config = dict(
    n_layer=15,
    d_model=64,
    n_head=2,
    n_kv_head=1,
    head_dim=32,
    d_mlp=256,
    vocab_size=678,
    activation='swiglu',
    norm='rmsnorm',
    norm_place='pre',
    norm_eps=1e-05,
    positions='learned',
    qk_norm=False,
    attn_scale=0.177,
    bias='none',
    tie_embeddings=False,
    parallel_block=False,
    extras=['capped logits'],
    init='normal',
    init_std_qkv=0.0885,
    init_std_o=0.0,
    init_std_up=0.0885,
    init_std_down=0.0,
    optimizer='soap_variant',
    lr=0.0108,
    lr_mult_qkv=0.4,
    lr_mult_o=1.48,
    beta1=0.95,
    beta2=0.99,
    lr_head=0.0115,
    grad_clip=1.0,
    warmup_steps=200,
    schedule='wsd',
    decay_fraction=0.602,
    decay_shape='linear',
    final_lr_fraction=0.1,
    batch_tokens=32768,
    seq_len=1024,
    doc_mask=True,
    train_tokens=131100000,
    steps=4001,
    dataset='wikipedia_en',
)
Each number is 128 + 32 x the weight over its row's rms, rounded and kept within 0 to 255. Layers, rows and columns count from 0. Numbers have three digits each. The size before them is the row's rms in percent of the matrix's.

# layer 3 MLP gate, 256x64, rms 0.411, rows 215-248, columns 0-63
114:153057092142071090102085153075138122149088143161113119123159149121095174107108110135157117144116181149154130163085078050138085121081146155123135152060165132105095092090148140097088142122143094
112:130072137165096143158127107064084166073114154206128132119120100050130132087113196105149134063124130142108073149123117094158088135137138104154147164130137084171137133159102127136116111060116127
125:076172157142143105098135136142176101084119118142130093137041077159133090130070129060144129108159131127207132105113109114132133085159097144097120166128134088174137118099207170113144149160143118
100:109169107144114141112150151194128130089088097108141128117109125101103079170127148116181098150169112158125089045153113114095131067155079116064121121160076120076155124110135147151150130108165206
089:168100119121173134112124179130087114145098212110162155155146132153132126094141161159112058095195092111130106131145154156185119108109124087160137176185190124191159160132153116112152129103110166
090:130056118111101115112170109152204167146081110125186138098100140146133112164156099124099098140132181161121087096113193066150105182108121169147143152127096113118098077123148173144105141063111117
081:135072211173156107171104114124089136115124155152093104115139125140085091121111079105084059084127078133109145133158194149117050185134083090147154166152138109129141147173144127148129113132145122
102:092100133119091146102141116179130123199112115121106147069086176053148137158111106115085096210129134103162156173111108110114158195132099116101132155120119157062156106123130159155065141140114119
105:130120169087110086134125176146221095125067136131130109145109105129092130102090096061144129118116118083168135152101127106138074094135085080070138160145128142152178157133135151149196156114106075
101:152151092089114105155126108121162097135206147059085091167102118152091094138172100153167156214118177116143132146108153180133148163120131136099119085090104109098163179082163132094112117123093123
103:154059129118100131151158078104149124177142116051128126063119131160146167079128125152133140093153151130142184137084123139163105168125144166079093122168176179189075130120147156154133146101078145
118:148141154173145071122170114156146127091098107180168064114118095123153174128143100068138116087091101170124135082161144143152080080098093141132165138193137127139158111108126088219154137135141135
099:155081145164155154153129104190147132124175129175072140139060133067147121169109137149133131142121131112048132150131116114175123131073135131040093108167122151124105108098081093155142160077107114
115:120105145113164078151113100085114112159172109123055114110115129114133090105034124145145044083148151136139133188095106133136098145125164104130127130145166120140149114121201156135145178154178077
096:147136125119088129082172123158139120158097099146154093115154120098139161078109123183143114101102152127127097156168051109117091135141098111032150039137119133170129158117129182115150112110168184
099:084111160141165146162095097087096161149118104141113159169091128121181125121184093126180095146106183143128117125132210154151119137116121151107079091065139173127094105139090123110104141200066122
083:111143072194108117116140130162112108157104156113108125107092167165113154136163154105135189104064116165118117105109088141130112060151152101132216147174183106142120153139063125118112128122198129
066:146187144139193092149118121168161146092110101113093108067121021088141073145128144150182105094108101145093190139159140132136137086121132124095136087163113125121163151102118112165163137074116126
120:126149104138103121183127139094101171094176162113153166154096106166087108081230156121138110112102089136159139134117150137103121136133162203145082174099130139089174194076127148106152119126105121
097:102087093150142062151119147141148086188132105152177162095118076139145098159124154151142107099171120118157152155151097117093139214179166135182135140136195091177139121163144160113134137085094139
085:146133116103162076096116118098131132147141155116162076175085136113115118105083156112120141069153093116156126159069136173117120146152170170132065173177174090164158176137203138166174147150136150
101:136168202143150115134167116118110097100089145105104135156080083148114065111146125171142089116090082116175121110043122120136093141146123127136108125109162202197165148128103121095118170163078131
078:139164060148184098134169104084140126155094139144142143150131101133143138152145132086168123157189159114177104128064117195128127070080203154147131100166131094139120114172100122096123105191141130
109:126137125176132173184086106114171159120107144119097093118085136085089131128163133123161130145120201051148124153143122170143163091155128155148069174106092086180192119112101125105137063132106113
113:162107193087123085100107112101110128178118123130161106153150165090191173157126054123151132125146158181127131132086166157149086117079096114160148074140160094163114102120071071103102125118085127
124:076136146185095123132146114112158142153075146113091137126137171129119152156186115080109109149067144142106139121113100128059157106134162161096193090179089130061108073131132117106070136138121072
106:158098150118135186156111123146146147129109146080097116110104132132133134142115081218121152176156060173127080099088136104066105064136129147151117096128103162087100166125154084116204150106122148
085:127124147089134103104159134133179050140128142115169148091155138141093098156084084161161051111188087077126134160064064078127161099130130178120142086119117082124106122131120170117121164109119124
099:159073096114098141153172101089106160104157130154204208115159139123158110113173110122126153155124143095109132085129131121127068131132100091154139142189110125156087103148137120140236082138122132
116:176041148111123161178090129109133133078111131141077103135108065110140146106092165172160136102145087089079102124152106127177061159089182094103138129145145170163127132100184105136137126096129110
096:119084158163130153056116151187104144162142090175119143104114122085089080130134129192117173140125147147132151159120157109125163151141144176096146079132091139123161134119099163150189117218082168
132:134116080152135101141119081090108070097101119078087132164075141143152119131181126106102093106036132171169119153131145105162170160166136088144141077140160105135053125139100095153152091088139126
097:162157154177129088113160118067187116156203121131146164161205127158112115113180113122185129109085114113094159143158165121102135133109146179128143128126174074110105191074130110145145110090126103
127:100141121161107176168104084146113076098171130190069116140169145094164095089172122116137184110129207160166097152126108103163078109162091100130131101120129120157121139159117105088063092117156140
# layer 3 MLP up, 256x64, rms 0.372, rows 215-247, columns 0-63
109:091092122178089132122087119177139123141076139126123104154122107152143151104090164088112127072142155109119133185078129077150099139087194128138164144150190109132183150132075205117110075131121098
120:141079140098052122127141092142048135129086159190156090153112110125099168097123148095148138092119120146121037112160118128183097113135131075100127206128120115142163115101082160117131128104152138
130:143133148136164101128144149126170143119091080143078120183118151147166113186139155102139156150156146117210107062178102137175123075153107163115131174154168085156141090190141184150113106159127131
096:156121109150098145076126150138107074118126129073135106131190083091118131158105147127126097161176069205154085085105164110197157167190117138132141096141136120109134169142122124125134120087058165
096:161098148095208150142091150115123126120098068147114115134179157159110111153163119111116104105159144111136138114140185147176106133116076079148084150163145086157193156138179097190183104140171150
114:156109135115079120122131118166137129147066057104131122143094131124185142165204076137155133127165153171129182104096199121152092092095104101122085148130100082152085126152135127060155116109133164
083:135140171129151123182113123191134175105177153172111124063102123138102105102110138104136111070074177088123108114142109147174133151101148177110077097106112077107139134103067157162175089152162171
106:101173124162117151176145116110185146111133035131078120100102152091126165117104143133138156165102126121087102144130169066131153111146050112108108111107124135086133077184084139120136144184070113
067:111112122152155161166120123114110074134189084078132105176137148127116121124131181113180080132175139122043113126144117122065160092143180062162127134120127146160213135150155142088132124115104141
074:145153130129107084121094090199147137128191161071127057120087119145162082078145099112105154155081133101089160118111139127186094188060119115136109116109107132177143108137075111143122093152126158
106:154148131171166142174079155092105120136103165160097126176119159122121091130142151118120136169097118135131098131165098150098121113201126053153127181085070083108224150187153106120121134135137125
113:105159160109093120125072177178137148138103118139099135136144117082140114159176158201163166134093102135117229161118164189154173158108097169118106124138170112136141109177091104094160102116129125
090:205085124147158137171139120140146147088134169133107200153074117152149141211130099156127168152134121097069131131092112140132102096095138084165119100165101074145095100125117132112182188113121092
122:090097147092109109134099137088187101158095104105104125083172162107198109148134124150117096089158121137130085174136100175068089160113160089097143163180161104094115131109164077169147102139103073
085:092225095127136143107161120135128161173119134074123114106133132096151161116211117099117127144123191140134154181111139120122175124121111157105078100172070134148144080145104169128163096114055135
091:117155134151141180149121123150081185101141130146109122122130127135134156047186139117133138115113132152103131156134207112187092179099178150104165113182185136163106155084095136072193149141130121
076:063129105167140110126180118090139125095141172109051119146152149134115162146157059125128201181083135192146121111116117116108125095104184132153186092098106135120106093156082129182132097146124130
067:146096136182134115156113117150165086130117137095111146126097170118164129101084139106079168115101067163147092081097123082151054174209107163116148139124130168148122123163105145102052163160148128
122:163158083127104172203113106092161170108147078112148139098119095124079184134162140075126103096133152073112141090145114111139151164095138149138105154137076101124123129026099172089129110092125127
098:132084060082114080101105130183156101148064117171086150133142168077171162120116073095111132106152157147134149182109138136080139158079128087130086125151196141107083116098139155123150140126081119
089:111111084150098162176137138122161139106108134155117144134089178147193144133144164166134095179130099085097151162102183120150108146130093039171118157121125082081214132126106125105116112159105080
105:111145123058127085140152133119168197141117106212141111112117166095116165108152096107091133161162196093165147167164124095092103144124081129093135129057089091171110130146156136129100156093158133
082:107101152142132178183071175143150092153109150177157119099098136166145095098141110116162122072181108054146086131129081162158127121137209098117094098113120084111126123075153099117085112157111114
112:159086111143156127142159112130121146129131154101176157130122110196076154112082156097088127121178112130076169104075121111137120173124131208092139114180155195084095099099143151124091194123130158
107:125154111127113077144166096139183123124095111194047110115115210138147113119153189080149147139081111097143125115113103094107120143169075124160099114136157193108137090175112158131067146133146120
125:142129126131134107088128121163100077193178047076091155139168142108159150160130111151161148093138154126056165158164127143181124145131135137133163152125102055170091141091101129123126066140159158
101:135160122122159149109104128133155137115104127119179177183142107155145146127177149120174088143145147110149153116196104148208107121090113130178071100125104164134152062128102088110130102083042159
085:168119077097144111073121090193195103092101106119133156149106131136114137122090030131095132122132136136140173119135145109110122137135158094106148137139154177115068103171077145156111103163199084
099:097112121138091133117103170166031152116095146130135110147096091122126109103138142097100147130183115107147103105153131184170150036123100075108128133128151192147159165106135115140169091152173184
104:136074130122142130131122109138149107176081173129118125156081173174127087128110186140178094115193121099141074153145076116141104150093147052077136101175101141153146076082171127131147174132124155
093:133115161155135082090098166085089124156136098133081126071122122105112161083111176184115159145083095154141123192119186116091081192102117102150097102086130157135171134143095123145153098172073124
113:080165093119110125139080120177051158170149082087120159118124088130161158146170116136134165134167124121130164117145204136152175150048134129146171141149134126154124118094094156105084158142068093
094:074129105191110121148084108085129097151104122159112139117150127144109114114160171166073094124072067186152138124124156080086175157111142157164200142138172127053164131128103151149093117120131096
# layer 3 MLP down (transposed), 256x64, rms 0.338, rows 215-247, columns 0-63
104:120101124124129175193173124078072125110198053177156137135089084143114135157123161202151124155094100112088125151189148165115170128132110126110148150153119093119120161165146080113130168145115155
110:126146202111098141186114203082194112121114140075132145126172100143114111106159116117153103092079086129163148146150172126169168123095144174162089121169176082081139119115121090152150140139156102
120:126111089079086119132120157125079144177094151098155131088161135111102107085108118148139107103095122099062128177103190158108145180095100106064148130142106156077114175084089153110086155147173084
098:128123157108127142141072136081123122211105105137146197097076149091147108119130156073135129104064086138085069198160128161117200141124093102125135175095127138108104156137153130154109109090131112
093:156163069139175062049139085127147094086101179123097135120163115103055152078079133124130170105075091135100093152134123159118152082129120102103154105123086098143166117161124127111111132143083158
113:174137114135121167104103164165076118155118107137148188126208094151093132149139146056110159119123132065109131148125122142100137170119159129143079067185117129120183118137108101130134203188148137
082:128164151115101110154094125138133172146144159144123159137155107128124086124198104090152070132148138153165139117109080108108142113184116109167097086149107067121143125148154137085176017069141091
108:133115117108155131128124162127147157153072141139142076109129158103096093104077060108092159171085124140093152137103099147094120103128126125128112154022093160070196184096160144107107133087109130
072:127106082139134151135066196094111126109118165087088135097114067099167122112150131153175161201150122124105183119147145145188146127115055105154094112126100132163130149091170165089107092138139080
071:139142140157104150119136123207029129063099059100112102117114096116138176129071135138125133068100119092074100137153158109107138114112133129073157135126106124124133128133058129115149140086177163
117:150201105180155077156159148144184096153145192159146111077106179155147140095154197103155089143120127107138169156103120182115085113129148088131097130086140122171170139168178129131111115100149119
102:120127132134164111104113083083072115136106140074138176102147134128154148112142133079124138082119071139139143052118100099095112056092103070165148124164071131141124180140165127113122145094202090
067:160085141156191126193124187119136150195135065069138163099178137191105147135123127125150162135145111097131152089158166157160122155110143144071108131152085131071152136145137109092141103071108129
111:148131051128139108144106123128125141118085183160106111129112154175133124111149063163102140074114081110156081164120146158116131058102088133148113173086143089185117136169119192109116170161161080
098:063114185143113128043161125105137175107118081152163130169108163153110134120125146151174138079126115121138094102146128084131079153132092094063177061133150138128113180100118160144148126152191135
103:069057171159153138089081077113145137090094198113138147112080104136164164132139108169151104153105136078163133111110130108194154138134107139085137112099108091098083108122076141079150099158092104
089:134123102170105127074119174142138069127076145135148117162138157153123156130097136092141195150094104164152099108162091129131140135144102114132171170194135081074142099179122144070135197157064112
074:121119115155147138066088164156148144132055142110113140110072131169112060142139123107150101169182116127115154155151112158128142139065117133075102100140082069058160146117152116108183122152186150
121:133155100119086123142159127171081159133133155151125149113130065178117149069096077144146155204098160126099129131095169166096175148137139113124102203126071136177144162112112160121141152076074137
101:141164077133115193119116082171123096100170087153149098173143132145098118088030137082106124114090085093127166172166180117145096096135066091139104082156124111153131145136110102146104120148143103
098:141182104133113127114144124150131089121157150114102126123113197128150172132173159071114153159118164100168138147138180115120142117141140047043138129094162163190100145111140219153148140111135098
098:120119105157176153137073149132068033168151121082149123167148100150110119125131136124134145127131105145126134079183149116165121096126199092126099140176164181084110110091075159147120091141071139
083:125106114058092112082182127096133175140098159147074116146125129030131126138169129161148091125117116115111106189148195157122120158151115077158140130083147143131097142179126203092137150134117114
109:078155133179129140120142133088163157116125160083096153124082125109165132131234156164115161169122130115148125160153144147124169128151102141166141142057081097136178192089107161138124089104130080
106:136142152119092107129159119207110104152134063167094157085165148108063142084171124122121120090087133147148093150176177088081136145105160082145094121155104151145120093179148106150127147133120049
114:080147117126128104109094139078123089121119127163093190104147124044133147147162118112124138121046116141086173139111146164133124138146127101103194133143097073116122131078132194160114201153165099
107:157080155134125168174122152106102144124138127171120078144097174165144142139180180089090079074132113110155159170146134095175155153131094161118091133156168138132073155124194101110179185093144145
089:075200139144123082210076143117120139154097142100134104154134167129122102107137132084184104079130105105186119132150188124103183093131159133106150084152132110109124160108145206147129160127174145
103:141165153153148124149092113163134087135115153133148075162108112082097071140170176090112138078167096111089087117141144139082121088157112077091099113106200094179169153084184169129089130140119131
113:117120147113170113129168087136146082058130120146163109073109142173160093149151097097111175152114146183162136147091132108177205085120147147084138207088143093129174108127132138093171118136123096
099:131129122168155216100087144158099139104105161155156129072198144133125185094118146159128116151121127105134172104108137107187144118160093098137101093115084142135153090176129124162199080084086111
114:106077122108162176106154101094177073134119171083153098108115145108105157119201170073119078095082174197105128144123123094139136133132173192107148114105168095125128159160125119123104136105097080
090:111106149190102145118161130128165150078111129084146131160129147171076090144120162190095118164103081161124090152093211143095142145080115170107131117162136105045141162128134079146108101116111096